{"head_dim": 32, "hidden_act": "swiglu", "norm_eps": 1e-05}
Each number is 128 + 24 x the weight over its row's rms, rounded and kept within 0 to 255. Layers, rows and columns count from 0. Numbers have three digits each. The size before them is the row's rms in percent of the matrix's.

# layer 11 MLP up, 512x128, rms 0.255, rows 0-108, columns 0-127
098:121108145135097115128163109077135154166101090122131090111122121108091112141138134132131093151122108127136167149170089124140117109110101082120130143138091121125099122117126149111103127094077092141127145134171119103148119130131145118107111136131096170121138123087147158127080143168123121111128093130169117109122129173127121128149121131101073098126095143181129151074097143137073137105147
103:148096141131142126104121146117134134120098102085120097085120162156123125116134135102092185102159150152137101134093132123133127179124143153113135104113128142108153167127092122174183118155165138166179126143131091121120148073134099141136123107136137133120131170169125161124139152147130094121156120128152083146127113121105132144141105176188144153128156135147154120139158122091162124137148
104:137153114178144123110131136126121150143076161148142154142125068170107098151145107120123114082134134128127108126102166099117126140132110106099114109109132174139117108136131170110080147125109137157165182152153120133123091130137137169106135129121141086120122144090106119129076159096134098119136132163080113120128136130108110109079129127121156117113144136155148132126127072192136105113149
109:120143133130115104151112140137173112139108137117147105089142162172135108100130128118164137134141084128112153147129116159120130118144111119137094085128135086140111125148119089124153113113125141175156143090104106093131119050127107162144108092075174134092109125120089097118178162132130115159105137102165107155125075128129103152143179139123144149110110104131103140132129149103100131133133
093:088134093127103117154131138125146125125150171112144154118144149154141151133137119116103118107104129111122107134135122074160153141138128139132151124162144184103076080132115111121135144147127112135079116163129104116088114124126123137128171117122097167147152101162126124163156116133124120119131100129138157145082134183145138082082091114171122128173100140149127146183133079121157147162146
093:093121126111145134119133087146174126145108139088126149152104066153108157118163101094104104129087143124147094165148145125135154096127165116120131122157143127110116143107120118154124107184132193135158105069123120132162145132108134132157195121150159125094106096102129129113128130155115135133123127115126112135119143142122127146123139140142139155140084090127093088145176089105142123164115
111:136118107170150095115105130091109090119200118168084153171192080121163098136109147144167135076121132131096108086106136119122161126132106150145156125108163119112107143153119136129149113158154122102118166149101130122112126116101114160144119120139117152117138094147111149130129100135138123109132146161067112115136129118135137118108138101149082138164073121162132146137103125128133132119106
095:145127137125128112127106122104131135108123121121123125141107079139134118116118123148113125121148105142106151138165144106166134127088083092113094164136112110062122149118097073122096132171150130129080152139143117126107159159131176121108126080148129115200088173136144154141126111129138131111181135129123137170132105157160093170188141097127148156148120117136124129129156129103135136137107
102:165177100134140063124156112180147129136119157166158140110121164105121118137172140114111098112168118106131120113156119157098115103124137155121134128174141129105109102106120108121083144140132117146139145119117094166061123072087112124079124160117134143101112150127131127141099099165110104151115143110131087143136111124127130086083141109127157148110144121115137118149172112126096115130142
100:153100142150128108122097118169136171137102124107137090137100133126121120114120119083105136103155120111121169107157110153172152129136126147080163126142107130174143157169155117127129134145143129056132104134096159163113142160130118094124164117122106089127135109120135132141101134124136106078096181162097144083174095126094153089118143123148179145127138127125125135111116121151149122115099
088:130114096153103109132086126122163150166122111137131077117147173113120132116090141145111150183153107124128136073169111119183097137146108140113104118155157125137152135141157128108115136110144107138174102121146125126131144154138143171124107145108122107147125173086111113104143094067109172128146134147142082140124163134165084126164104115138128122135180116129094130128144149096140116145119
107:135148103166106105124177102133135125141150160096160140127128096116111078114143136118114103150141105139136133124134104151059171134139113123122098106154134176107145113115129101139149077169163106129181140086131113134132140161108152149151153133103144101160121111154094097127095121111126108156112083141124155133096120142103141170113142090148111152121137117153129168083102098116147092112125
080:139135148143151162103175125120098138133175127185162099115101115147112124124115150172161134141115104150138133117139091131185093147135103123141149122144152168145144162108143110081118080170144137104107135107125141107132108108132138156159132107129169157147158137176180125117123127139116138106162145092097134142138074126137148142103105117135142124161149150096103143145081151146136146145163
106:134135182100164116119128107144142160133132108130089126133124111187117143145115171116138118121127126149069124114114160114137131138141173168080117130136157137109159074106134169170159130117121116138140150138156123136118137113137133089133161124101103155116162139132115110112082105137110158096152102163163141129161147112157128136114160147143081170153126122157094092104166090123119126118162
102:147117106162116132094119127096144112102149136157161158152117118085128103116089146114100129111123136128085117152181129143115118141113107139076184104124184133124100096134064145150119126151129131121147128114135135103140173116148133145143100146143171158093153123139175133130088142140139156137129154147113131134126075113149118161100166124088116138149178111146133086117092111125108128105142
096:127089082111111113176104101132155126153117132123080117140149157112101157116118157182145099114137111138117114128187096110137144123119101122095121122131144126118110155112069190091137131137127159112125126122137085126104134127148052107120128107139169154135108124134139088133115092183126136149153149129123139144123121124090134171157147085123118154126134136136148135138069131118111127145111
106:117135098163133132177110113118131137134128104114095114170114097120126109098119150093096166116144095132142167165139196141121154103087106154154126139100137130119147116168114108148145097121125163170117119147105119113138081171158076087138125154125113119145136148119162136113131150119175138130129122112090139155157075111080136126116133149127156132100139128119114157144083124110130163091142
110:085156133156128116120124149127172158180172134158152146123162117147140092100105152185097134124109127142167116139141135131118105160124145092130146095140125123114144136145124159116171175186125112127119080143107108121182119142149155120122116123102138138171133109112113094136168126119124105146174132164105166100145136129133160114146110151101122127150163119144113108114092093151138115165159
122:152091151110134123076094117104144135080156116116125118148122144173115124159078123093089140098140110132136179144139143071164145170106143156082137131117113100138125146182126146160122131129114103094171109125113130119166115147106119093131162112095116127109132144115108148139130145118120109144157150127104140154107115098101139172144097104175106096129162149162168115154133134137116153144131
107:162122126114167164122131122147093134126113149159145138072103162156136119144141130143127111091135146154159082144112095117150182083126124138164120151111118108121093122114094125099148122165139164122155120146145145153139108159122170107101100106114148092105109109135089126107110165147098126105139120142184126107153129131116159095133112118130129199113147164146112131144156170175113116132137
095:110153140082127104127132128138142098132115078152164097141139066144112120130134136110130140123144102072092135126121126077119100081134078118162111129188147099133129137141093148148157126126155135108169135118181136116138117199138123109172166133124117133126123117104149093151131165126085106095142160129132120133160154158112145122114110136104157144134145090115139106096133141128117139156124
080:133138144133145142096134110095115200171137125171097149125124117122091115137115120161170101129113128126145153133158114105071129150141123157151144165123120147157096142140133083103096134117122171116138110128157120106148076123131095080132151121137143123110137171132147178098112133112119095106165170109125101127145091103121103107152085148124109107146141172122141114123152112104136132159172
104:104148095115128093073183142095115122128112071137127127133119089131143153131138094111105137098164142122110103045097147132126112136124134109158151111120151143134133147136167158141116095150122120165091156171104130143109168067122108118144148117139136078130121156130096102131150129166139164137149129120117114106132137128157114136133112126129082148130176133123112112122113130127111091168160
097:178153122138126121114147127104186136124137163094103128110147158181107062113149166131098124135115127146121160138123135119155149150124129173137103095120095119174174109129112125104129125111102129114127148103134133177098146102124122111113089112120193135130132170105082128129118140128144152128111158098128121120140125160136146162121121126165104079092169148101157146145087128139115101147139
102:117135168101135088104178112122105135169134128165112090077127148120144130130116154097075161146118131105091144091135092127103118136102137118076143150116143125114136114127092167114124137117103173190162108127120155136107128151136128138145149168103115101143118084130121174111123152078101110162171130117154098147156118114118111118147137093130141140100104110148123116142131105161167145126135
099:119136153118121096085121136132118107157103143114124071091109107139131161157154170135084153169133127140123139152108126173123110138086166103142114138179115107096143107119133135129137148080145147126153108133118117115146152106142128136141107139146085172149148137092098125151139159133166085139167097105108172152129163115106118147117117135134112189152137119137157089149173161149118142117110
084:092127135131108093080105147113113124155114109141139183139120138146086141078149110151123113131131118094148118041124134093148150141130093163109123136117116106116103155113144135131130132133147149188150167158104107133095115129147118115102154137155122138109127128117106077095155143125121164103112162126126151127146119101068159120122140092118135107089159131169160124127146157125144171129131
104:094136139151118121118120147113162131066132090126173169084120122126138118133131068158101115127169125124161145169227127091125133107151121124143147112150098105146153137141113136130121114140107122109171101146089113153140101154133098137111117129109096107124150129133116108133151141121193096143129124142128143153122125108138129128144152157132113136136141136142167152107118067109126094143161
103:132158142137119149094097124043107126070147146127115114138123140151141130132118139151132130116136124137162123171130108100121149132128189120105116158144134125061129112088125166158117091076139128113118114139150188118070114150126138123109120152151156118097126124157168112103108127134129140130146118132164111121097100128140069134130132118092126141155120118159104107112158151105091139107127
107:124117109120127117175134131104122128126142109136098129150125120126142107119112129100097145169153110168114145122168133114121156120084119144076137112143100079141102109126114113073066134130103132132115170119087130125134105120112137142127072159137111147143151097130152122083134149133149140138110143157147095146127132084166105140134118133154102176128136127115142145177139055115114193133111
114:179100127095162117102138142131115175122158106143088119145115144130160128115117091128113119156157105117087164109120114115120090141126105180162149127137124117147106148129118146065109147165110124121196115123124096149096122140132158124168139131164139099115140103161148116125126161099132091122171148126151129146112163109110130145156136130142074123149129108123123180163151092107146097145107
110:151101118151137128146124148146141136116088135157154143146095141157135130143128137156157140094142128142115113124173158118131125128114146141151079157128129144122171191139119132157167126137116159138121098129106115150146090105157134128204116140097155135114127119131168099128115140151124138086183160128126118146078099166108095106157126114109119163123160117133104172106077130104082146138102
103:116123119110132184120143091126136141095153137100125140131096103162151139103144118124079108152144143119151106140115178112120152126163131133156144093143117115078164095159173135136098147105133178149064130121112102130100145125109112141137148130174105093172129116145180127139129115129130132091136116122095136126117134114106145172122098092091121155143121108161161147088119103140102135086152
114:126137127101114135120155115105132131133122144143105139096137128100135157088131083084160136092147124174122109133114101099115118101140138165110103131106133152141069132122101115100113110113125156101070124125096157160099173128139088095128107148147114167151147086136166096106144110169141063118151139099144127141122139113096187112125142138111126091117109160106119136162127154139133140101155
093:147136155155163089157101131118087130127151123135144150126122133108162181142116098131152136068130107132148151110161113124112128118119150114145103131122098150119106139146105134129155129161102136126157147116117097112158122183124160134143121110159111132126136107077096128138144150132175118086168100138079118072126090130118172076143112107114164097186129117135143142138105117126109168110149
096:115118117115114145120113110121148118153129126094168134130137106158137117165105126095082102125152089146085109126145117123132155132109139084135105121135114144103128129119136129110161100091120150174094094147145084149106167108149133194167113161149145150138128144154120146103108126123166165142142128147116171102074117114120157131118119084090136112126122094096124128095131182173097095126110
100:162123106133135129112113125103136115127140128201139100089122105115141132153151137116139153127104109105131110098171123188118135121097133185133154115087143170127183153112135110102117099103151141129122108119137110087064102139142135098126161125132106102131129134144157124154096119175121147135158125142117091127173147167149144113116122130129134098152146106122088183143154155146136085137113
093:078125150179110158124141123077155119104105098127116111096144100162147103134090145127159146113124109169070108117145129127134147140135142132089175132136095142148148148110144142135139152111123156125144135104140119164093133117114190147151153161118117143174122106124115125108093132171099139120121156098101117108129144108121152173130145132140135135168101154088117186160092151116134111160130
111:142091139127126137128126092152101146173127103152135113133132175120135084127148147101169093062145090153097090091120133139145138141123141126133166124142141175132131127122174139153128086123130133103177140126150114089138096106116142139151115133105092134120086155143159165115114126103103095103085129115150072103119121093166121105138156133107137118162109155081151159137146113118134131141119
100:111104149135134122150098083086136179124138124143140125136082096110144133126116152134126128145177127156184106130138126081111120102146113146130140145108121117125122141083170134106114117108116145163116130131138069147108114146108101151172192121143113139143088124142125105142114119107132129100109103108161131172161122076148160133134130161072099160168119110165125146137155151137154119109106
114:128098108139094153080159127116120143138119158160136098137130102121136041098158131138107146154139160120130166081134122127112100081136108117131135101143112153163110116189115170142137137153097116141138170131121103149141160096093142110156163158096148106133132112142143141120162098126086165094103089096137134150116170094124097163120127133141128122134138145106134131109140122137148125157151
090:160128094172178177107126141161165125131133158125127098138133120138114107132096099114163139113138112131135108135091160135115154153104138148158096153082132115152143090095161110159142164128115091127112157089144108097136106170125127121127144163126167189109150101136119095178114136104121096117165131112117110105101138092140128142129126133125143124102100147149132123120093134110092162146072
103:089175120136118161081114121118170019138168140128137156131138100134166144126159106140104141105110149109094062174149130095111124137122111142121117131144147116162149146126138115168149115114117133115128117114105122136124119145135151120171129145190133130122117142130090121104135143149149147128107157117114129101179137137174129126121121089134118112113155152129134136130089165100145137107118
093:132166094134119132148129104144116133135099161121131133114117169087139116153072132104120133104115166148141112146121114088175116109159139161159151152122112147160116125162127101154166163128140130128148093106114176136106126113132102108151119081095093150126125128126161100112103108110150117126108144109130083119163153132118115154120128145123115130079130091136143114171078164146112154178185
099:099135161094138148119122120096142176100151141118177114127109124128175127072128166129150125161099090116104136133131163137118122148133143212106139103139146124139103154102106110142138116127147114154131128114103112105140124144149093129100138102133135155143129150117132107135165093129140089157139131109146119169202144125165128126103194098157155117133110130148117125105131097122149163115094
102:123129123142083159139159100086161115153143095109145152115146131139129119138122143098090110124172123111117136193130087207108128157079106153139120116126122135136112113140122169137152158120152157124113130161087129132133124131089134133166110126116160117140124133085134145156117147061173110118174118131125134133153147114168119112156145117140175097125119114110133112134088147125119095162110
095:188140144139119133150111110139125117133099090138136143121089109133111133108144180087074144141126129120137126154084104123108121147157107146143131105125155113100112135132148102128164139133128162111096103123113105146149101096094144122161129147139109155119121127156110109124085105118105155127120122117159113128134171128148173154101120140140170129112164135133099103101205081106099157075168
091:134129142177130089116147117111138129174132154158112105135124109148154137065181135135108120136150158131083135121131156073128109121150111134147121129120110127116089094098147128153146146142123103141108128099092154154122116124146131153065106162134108117135144155082150137159163115146096125130160104124144120107121140105099116145064165130120144100113099096175113137150116132120145133143068
103:160160148109124144141122092122147132151121122131137125180111111141149137130121097119115116105100103180110106149108088129134107148120124110097135167116126188154140130117151089140105095148115129068114176110126126129108120123140108098081138137114098155155117128164106106120128196114140117176142133078133091124104131060112136109094126110146157086146142123131121153142098109153138122119100
106:116105139157117106204152119140173146146090129099179134092141125154108124108143140077134119125092113131159137120144145150123146110120124151155137116119111133121110149141077090201141120115137174122123105151148113121129140140159072125136122157162157121112098116159134098147097152132106099113107130088117080088128114112154132154143142157144160097103153127106144150132104155124110113135137
099:139157128173125104097169144145120147142122105157089106127183185116120151120142115081153125140146174082118141110116118159160150153109122129158124131137105076145135129170160138089135138113138094133102129149108143077115129131192092151132095137148142113129142105175114088158121120132131149095112135138166146138114112122096146157172095122133116129141130174127130162107126133106126113111125
104:174130128167139087165154113142093130081118077112153088135102119070142125117133124115102124090135128096169127104158135082131137105097157133111147131120130142131135121118145113138101109141142089125132129128167161125154128124127148098169118116156127144109125124113125109159101126094162113079111149107134094121137162121133083127156128097111142109096082125082134161093135155173175136123147
105:099138114119092128138115143133077123148164140097122096111110191165137157117121120135155165080104087158107145104124158119182145155133105109116102164165150155061128170148134108138097152134106188114098097125152132147155120136128142105133115120123102143123127078106133108100118172112117158138141126139147143101114117138117129110149142118120139120128158089116133150092131101095112106101137
094:142118116135125126131116099132085148149147095092132166118126148093122168143174107120072101082151145138085155108107102128137133162118142131117114113123179110138107160162088123076098125121112146139079088116098116177168110150156124122095120130143130131120127161120177116102104121114087095154167122091146094121114114137109112118156098133140134147164112121111136131106138149099097153136129
091:192105067181164134099140139122152081152112104139122159160106148143127132176123091145111116176149132097106131113108150114127123158143142086140094143123160157119106096138108079099117153105112122112158121125117138105155115125158123093099124125147160129168134161119149109160081135132117118129135126103100121102166143097132154121154099121145160138134177138141150168145129150117151114122117
103:133158127138123151154130105144150104133146077172154160150138132164113108156119102100127100162113109119091132136182130163126121117118111117100123114156124110144132128154158165116119154132081115126123124199128149176124146102094103140090102099157115077098153121139088123168136116123091167117164138148135139114118138125073113092148125141117098134126123152121151161101136133123153116104083
091:137102123110110121109113115130195115132124134147125141160160082139054137082125116092127134098128162147109149143128137127138097122126093148161099136104139177143158167148163098128125080157119126131127144125108149117132161096104140125078133107111141120112089119122122146114147169156155108133077124084110163126096130129074066118140106146149170126120136128132121103140129133141145120115114
105:115114114149127171130144123124141133140133083136101134109126078145120170144127125123137112143107133137143139135155136129122131117131112116066109142157127121107089086116114152175142166124048199113098108139147136150145112130113103109142138147144086149140114128096150160181119126116170134160164179125109081122129112167126118161104133114086174124152135133162139133128153103140110125120128
104:077121136179140158131091101117123143083089157106103136117114144107136143144126125163098099116156143092105111140124126127145132152140111138163132174130102121141132125112149159095134125107143091124082123154094141153137084148123157151141167155114108130135123127100120161092105135124134181121129187104160172109147129119141183114116135159160114094094077092148134145127129144115116138155142
087:098094131131163146111125081131151121144139118173122128122153129123150125129160075142120109119136125133123122139130124142150090131123072133128122108142129161154129158139169103160123131114170150176119147148119124128134147095147137117116149162087096140138131158083143119112123144130152087113150118115160114148110189120133087085069085193147144136128177132110093083158136126125116132146128
114:151114145083126123161133129160124114100140120111172090144116154182150151151072104100112103150125120132105149130139165111152095170153087124150125114119118100158087101095126097121148105135103087122079130117148112112127131110148134132111182087119140116081132093119118153088126113103102154120149120114140167088119127109137115100116142091134137096117152136155147172144101107153118146156115
099:174090104164105065134169114141139086118078138138129107141149156138078140131102119151154135133128113149125138110116167142100148133141142102147135128157126145153123069135097130110133136099136164139106130170170110131168143127157138094138117131139153124123109103145101136088122120151157122108113146092087129115118120123137121169114122131186144104151072087159157152098143138160143131108117
105:126141136099125145118105169115104099141120110128138123084150129116159184098111173148111147150139121115124136182087147140107143128190139117137174124121140119150122141103087131145093114136140162143118106146116107147127150123141129119118123178149116115151157083164117114136151126099136142137115119171099110151131161100082104145131126110128194136136127145095155127103120151150205133124165
097:100178141109104119145166133129145124126140118129107109126082156155143138121142167122140137120120121113145164140130156124110133174126140125151115125134133138142086135109150123142138121158122114164146144116124122178138145139064108169075111146169129101134066163124161134126125107085075123103082158118132110127129114099101113125193153123168132118104110130065150140139151133142114128165150
094:131114099124106115131111138122129141176142082112139139128154113118110150122115146136141148098119097143139120152100101149112130104142127162118138181141116087115150126089106146119173105113102141155151144127150127121167140127151120167139086117144156142127174139082127109119109162142066146073177144125113118107087161098137169140155149081100174154134105160116135142123125185127108125128139
104:142110132141141131134131117108103172113142138115171133138128158116148080130124118108148128123160102158137185162125116094143153114152107131124168137160121136116180171133161089183179112119099116135146130136133097099157139102173139171107159113134169143136085175166111150112112146139111115144115120117125118133175094115153140163133125123128080124139147155113170125130132126149097145133172
103:111126127147125134085127110153128135121099106146130103151140106137103128154139203172131126197169104111120103104140164134161110146090107143150090117115110127094096143147121113155175117062134122142117113149159138132170153115140077123132130137127150115105169143134133131097134170134116114120160139147144145133118131146141123120157140163150156148096127099174075115151136137119090128116156
093:171121082093145131141095120170170126125099109134098091128144097126088150135153098099115129114117151124130170148125161116128127126152123132092136107143128168137148096132143152108137107148142126128153143143126144097136124061094091149134135159125122135136155139110107165120130121122091162159159121124115094122130172130122173140136133080155130125147094154176117167093071092127158158150108
098:103148080156107081129151120132143076147082100136138158085119153124117130082139109161174148087095136096159142133078113144110174082119107131105149139128097140119099147088110148140077179131133133104103120101114126114094117112139142125132149144082173163108150125131129128194134116132116119125099150146139143112130091118121135116124114155107133111125125152128119146135132148110118145091150
109:196140154151122143080104128167099153089109156173128068146110129122118137143139153143141106105129145122108113165127129141138129124131113146123125141127197151135130138108110134160175148154175111133130164132153096119125171084126110139172174136124080086164100119158144100139148124100132125122116117109127137108102117147094152139146139110128176151140149128132125109132125144122135072108129
096:152173119122105085117133148116125135134122133116137128179126119146146092101139091117149149152129116111122104101113153112142129147054154136102106116103142133139121127169130124153112149145142104171126129102083181138165137113142106101113080111130125167149144140101189095128132120135122160143136143141091085151120105146106158112096144121083142110126147103123114130091101184117124121177101
091:135128108108123096102130125121122135120112166129104152156182107137167135097167090147145121123113107138140112158088127134092102133130153103084126132089116128180171147115123120106118157124088127132102137102186134104186086164170113136124108106140130112124083118110131125114124108137165115106105149136143109141149135152138138134101123166155160115119155151083127173134117150065102136143128
084:152115128121123148136169159108147107094130118072131129119127126066107115147127159097107148120116144137160102129143161160133141154081172159162123123142092113129131128154098147094089154109136135137118119130096141089117100129128121108150143127142162153146125142172099107134129133090132159122103190151140133098126099109127130157149124123134146139136160171092143121111135108178153071161178
102:171150094167112138135176114161105099139112125124126132126054094125138147139145147115140134111135146148116119135109141158117099173126112119164145090138144135124130119110088153153089107104145145125118152153136187137126168134167117107161122137140114159093127147104087127111116128122095148162150149165132144161111160100112113148133134091160177110108163120138098129099098171099102112151106
084:160161104143158066122137118104127127125107098153115073131122081147138092148114162133102136158111106094153128140055132112102112103081120148124103146082124160061121125130149110110137138130117092143115134121131094116138135145105162129152167138138090133127160124114098087139105182122141109079147121146150132126123130135127124142148160153168115128107110152125131122084128131107159144138106
089:084121131109143162137140137134088128097126130137114124119165167134109162171142132127166137133106111141197116136171164118127140128143134158145100122157154171132121126149148184100078107115106099135122095101138096112123121111147136151135112160136100138199140147096120117149102108157150150104099128135162131147114139145162121091155119087126169130118188132090113126122137128159117133152122
101:105117106126128102132187095119138090101097136126134108104140127117138115145165139097106112116143116149096155121109119162124147108139127148134085133127127176099120107117155115148157119144139161136092115142078093114145097123112128132113146100137107138143115154170124167118124124162117119134117155179122154154068112107130101101120125153189124181150178102125118157119117103126131199109119
102:141121153121150152134127093153139105111127122156164142137156100086135143122131127149113168136121063162118103139179105079158078114128127103109084116093110155128134108177103105141129176105078124110130151120170118111143119141136166112154080144107116151183134142119150148108125112129147101124124123148123143069167126176146116105157110133135142102109119152145129119157115110147118108129131
096:142129099135153114152137138136165099114075118148130118138119106060124104130142136131176138128137097115111123111105174145130128120106093104131144156151117128106134140125128138188105149110137080149146123056157121124099128162132203077113158133112070139134131149126121131144122130093152112133107139140127123103156130125141124171111153140106140163133138105090123131164149126092094151117100
093:124134158152088108124153122113151145132135107100104184107128151096102101127109125086143142139136130172115113146100116115140146133109129155139144153166130152133107135124113136160107163179145136124122152150124097147143176137135138139150115114111127118103106113146154102178178071111123100054087134166123128169117120163066122139096126130166143141138091117139136099098133128139134090126122
096:164096130114097124119132106154114135123118125156151095129121105144113139134080122096175097125103127111126135113124101150149136135140122109126129100129133148125137097191136129116174157166127166155121087141122158101157106106123108156135151120119174124135142131143099128100134105078111088100132118167163112132125112094107131072138145175157107130152095148157153131157137063166148142089108
105:146136143105201110123131086132129136142151096135142119140122119136122142107101147087137106116078130167142170139161109148091145128112116099101143091127154115092102106141166117119122106151132156115133084110161160125156117119166169119139119129136149066127128199125122107100129151078158129150127136155130111143109144087124154139147131088103140162144112129140101155136141131077151116106141
097:139089127128132118089124111129154122123139096142127142113165094121124141139105121129099107126072117119050102152131142141153180167122106113116099144140137100127173144136134139139113097122108129121113082142145121153137122187151145099112128086132155125121144099102131110110136092134140126112082079093182147130110114117113124062137138155158082145155121108130127141111122148119088155108151
097:104124168109125146159146121178146106156147120128135095132128197132098126155138120136114136120146141163138129145129128085152109141123091139123087128121120129125144112112144170144111165150117107112145131138136118116130045088133118186131140134121097152122103101077119141156144140132148125149117099112103126148114149125100168160145143104102096071143144077141116078135082127141155114142119
092:144117119140105174141114128122123132095111156095096167172115184139105132123120128089125128082148097133116128157114106113086116147149119159092147136104100098114117106100105066093103109127143141144139142103056134118123108107101110107135113144116132107121134126139104101151157111139107150092087160105147132180160128142104099094109161112141147152134131155139125078138135128165146158130110
102:152122130104148135121138129147123117119139102161117108086128153170121157121118144095150147092180163134170147168144128151147146132095114155143119085132155134165142126117138143105129154142158074138106139099105115122113111141102121124096124203089125180136121128098114118122132143112110133164146121157137155131096149092109094162138135100100132152158102138133172093173155148154118138158091
101:122111156133126129089116121119107167139122155117165164113132110120166104152142124102185164112182088141142126120084155180160090122143140115107149124160101092126147141102154102131100129124157151107115118128156134139119115121140137089067126098140150131139139144137148120118147110116119154145174098120129126170095105116146169141100109105118098095122092089136149108094096133135091172141118
096:168095149109152150145089101119132116153144146124142111130130116120127147165124145106147159156132096113124133163139154164112071139164084168144139141127131140127142091109115122096101113141185141117149153146147082074146123142133075125181134136117168153117141129143167152123143143140129122145110099106105156113118133170135157145127113179095102123125146095157128131103106143146118113075098
103:115070147175156102135096151134129104107126111139166138116127175127170163135109143119106130121111113125137191130108135117128129129111112152134172116146134134163126130166144117168124160143121117142155155163116146119127149089126130133111144134141150116116111104086124152129151147145061144149097138102161107134114151105149061097185152105146082140117097147128138073130117145149137154125133
088:101131119101090101143101127142105166183182158116144172099100143121099104142118140109131108128136108137121155150114138141123130156166085112131110100154178112119153106112190132098166155122129138139134129168144108136092094136143097096116141111119139115054132131116147122123144133162159156139143121123128140116142150104165067145139137088137109113130139102148165142121166127137122173122123
106:181126128106141131070115120107109162122081122070165111143167106091111110121140156121135157152141113083164102164140125107115172122153103112115080133082156123137123094106097111142158122110110121105122108129124161129145088126126131173113073127116138122147140137156152160147136112177171169136163109115100116129119103130127131133130138134155147150103144126142136073134143157140127124146156
093:127143108139136093095148174119128128144097158150095168111126115129141136165109167135132134095088071140113174144134170130123107160128120120111162165125138122144098168108132148171104154133137115140129107130108142106157121125122147130157124122172144107157111154121142104125127120108176105093185191106119124098135138150124087160113131102146140187117137172145173124132105138141131123140105
109:119114121142159176124105111147132122145163130134152095148120152116121135137136127150073091109163087108138098126174111127135120133171153182140116127143139118134103108124105119154123115115093120106087171135102114109101125096113094167116130136112129178151112132166086160159142148124092148129130128128126105143121171135131188185096121107139118114159088125157122102099148097138087125124157
099:119086093146133089127151112193149160137105165115142103110113149112127119154131097120143147085127132074122142134176157124083166143139159105137131145137096139155166124157136134113143092118104167102151120123108087145163158138155116185134146143123135121166108159183093095126132138128121146119104124132110135125107158138100122131095110129150172129152178120086123140102133132136145118143154
103:123154145111104149095108128159141125144120136095132134111117100116108129093148158136164133170099167152122093096167097131120089127131104096147136121190087186134068142101138120094150124127125177122069139148152120132076149122160136118120095114131149126151116102131159111163116137100133121080152087133155129103149124137163152114111145136134158165116116126127131125106105127107154116100119
112:149130092133131123127117108152095114081109135171100123115091102098146119093118168056168095121148134143134164120105138104142139162109110125090122123108118145105108121114154122123113135102167112209153118117106121175148081145090141130134129174121132116144139147145167137104125119117137150126140135150125108131165129137130150114120149149126104181120129116119137143101095125151177170098158
089:148084104124139125138189133141133135162125109117164072135156109084163122161120162107136106140125179113118103092074133116084140155139099087108153133155136125069152111083094122133118145160144152110125127130067108110148119148161154109106139145111156112113145116124128177158144136155126094106141164122136131124133126133124141139132099103165102139144132133174126134170130136128106103124131
095:163123097140124145149095126108159115107130103149084147100156146100129135154092089100139153145191141116125097172115109123083162136130111128094097121143099125134149115114135136190126135163123124119086129111158106105098094174134161111123133134138129132089132151139127144131088139142112139111131111146111113122157118149092065127134080147112085138112135158155113177116161144130112162133146
097:181140105109173139150107111092160153185098140101143148170108128125133098109175122112091156098149174139161156122135129120141054126123172119139097128133132153112121131097108152098115103122130127117128140146137151120130121109133098133126115127122177136111112125190182107097160143132093145123125127141159158121123150131113152141157118101140144099160172155109142126123138128102167113150117
098:174152159117104128125116108183125121128114147118144083090141082131152133134121121114130131161094162149130119146130089111105095144121146107122128119138135135149086140093134101134114159179114137141151170108108086096159083107133133119152132097146090127142137124132125119134097113166162138110143089095120125151117141142154178130109157175114123100135131131135094137097198131135077133107094
095:145136137114150079104125110136128117126123132098111102141148147118151081178146098159157172132106093124142110104118084150161148153135154116104145148101126083126131126097116115145139155160109091134134157093143138092144120125123149126121102170070152105114167077152106124155134116111164146165141104109135117134179128121119109080074114153105114151162129126154105108156141145147129147155135
103:100117185118113132146125160127090177085110122146126139131128130098113156168120158105131110159143177107128130131134181156105144141149102117128126132123146097162139113141104136096089154122153184137123119111176099143120160150155122113118076114116120104122180141175133114159115138099142115100100132170121132159180108115090119135105167143096163148121122127091122120105112131133139129155143
107:107101142113145122102159142129142129122121138158096129140143144084142100112155095126122106084145120113116124120098104097134122070125111152135114072128108132143156149148122144107156091137120105117136071183083152083172136131139123127107179055179096176113141123146127134128134126125132126108159116097124120170174109133144123114134116105125144120150127111123102131127108113115092168097127
103:115091115152143140160084118163106101078143197132114164092156153142151116151128113118166090152115142139161095126121108097137147148088119108107121126077148115145143112121087139133137146130118102110162104136138139149116099116114120159151119135134127166117108155085121142138131126191111131130102158095137148131112075113123129084111129133111118089139116097103113118134124167138161150182138
100:122103156136073139106123125107188121137090064130137099102152136161156123138143134117106123130134103157151140129155121120129150121119069142084152112124134135133154150187140148132198132148108133139162111156129136131113172140169113112119140101118162110185172162137150138116155117155094133136129118165078145115118128128105159114132158150134139114123156129117138111113153120155128084119119
093:083153154148123108143129160068120109128140090112113129130157128138106122150114113099099114087121108102150109089140121134152145143185113114119154113106161154105157116135122094125159132110134132165108138170125101101098131132102134107130127135128129106171105193139126129127118169119104098104105111105104110138116170157154126159123160095107126150087139145171151094118148092136082152162098
107:119146115139125055131181176136106140121132136110131133096103125170174116093094103126134176112124105158121121122148146121108157159128131075144116101133126113085110153115148135135174117099156122130137155125115141138075119096137134105115133097152159143137095125146135143073121142141086150134113114138135139110175160162087128128136124164119111133147134112139116152081124143143067115100130
093:106140112162117102123122123137139119119110114114148162114126095090101143137104092153113106124129099135095142108185100157121144123126126168153155125125148109087175084139110135118165160111167089113119138109125152125164111123125108125108129130128145158129137107164138113119150163128130162113110070130160108134138128121153069151196143128138137152139155133115135145165178179163155129084124
112:159127109139080113168153118082138119145158108166123152123112123123141132106120129103109201157098110123164136119124110124141112132121139135159111149156135122138132105117166092103142146137113097135148148101155118118135088103164120125171099113106124152127118073127147082102121129145091131149094090126145146105114175151098137141141143132111134109136087161148173126192137147166158086136136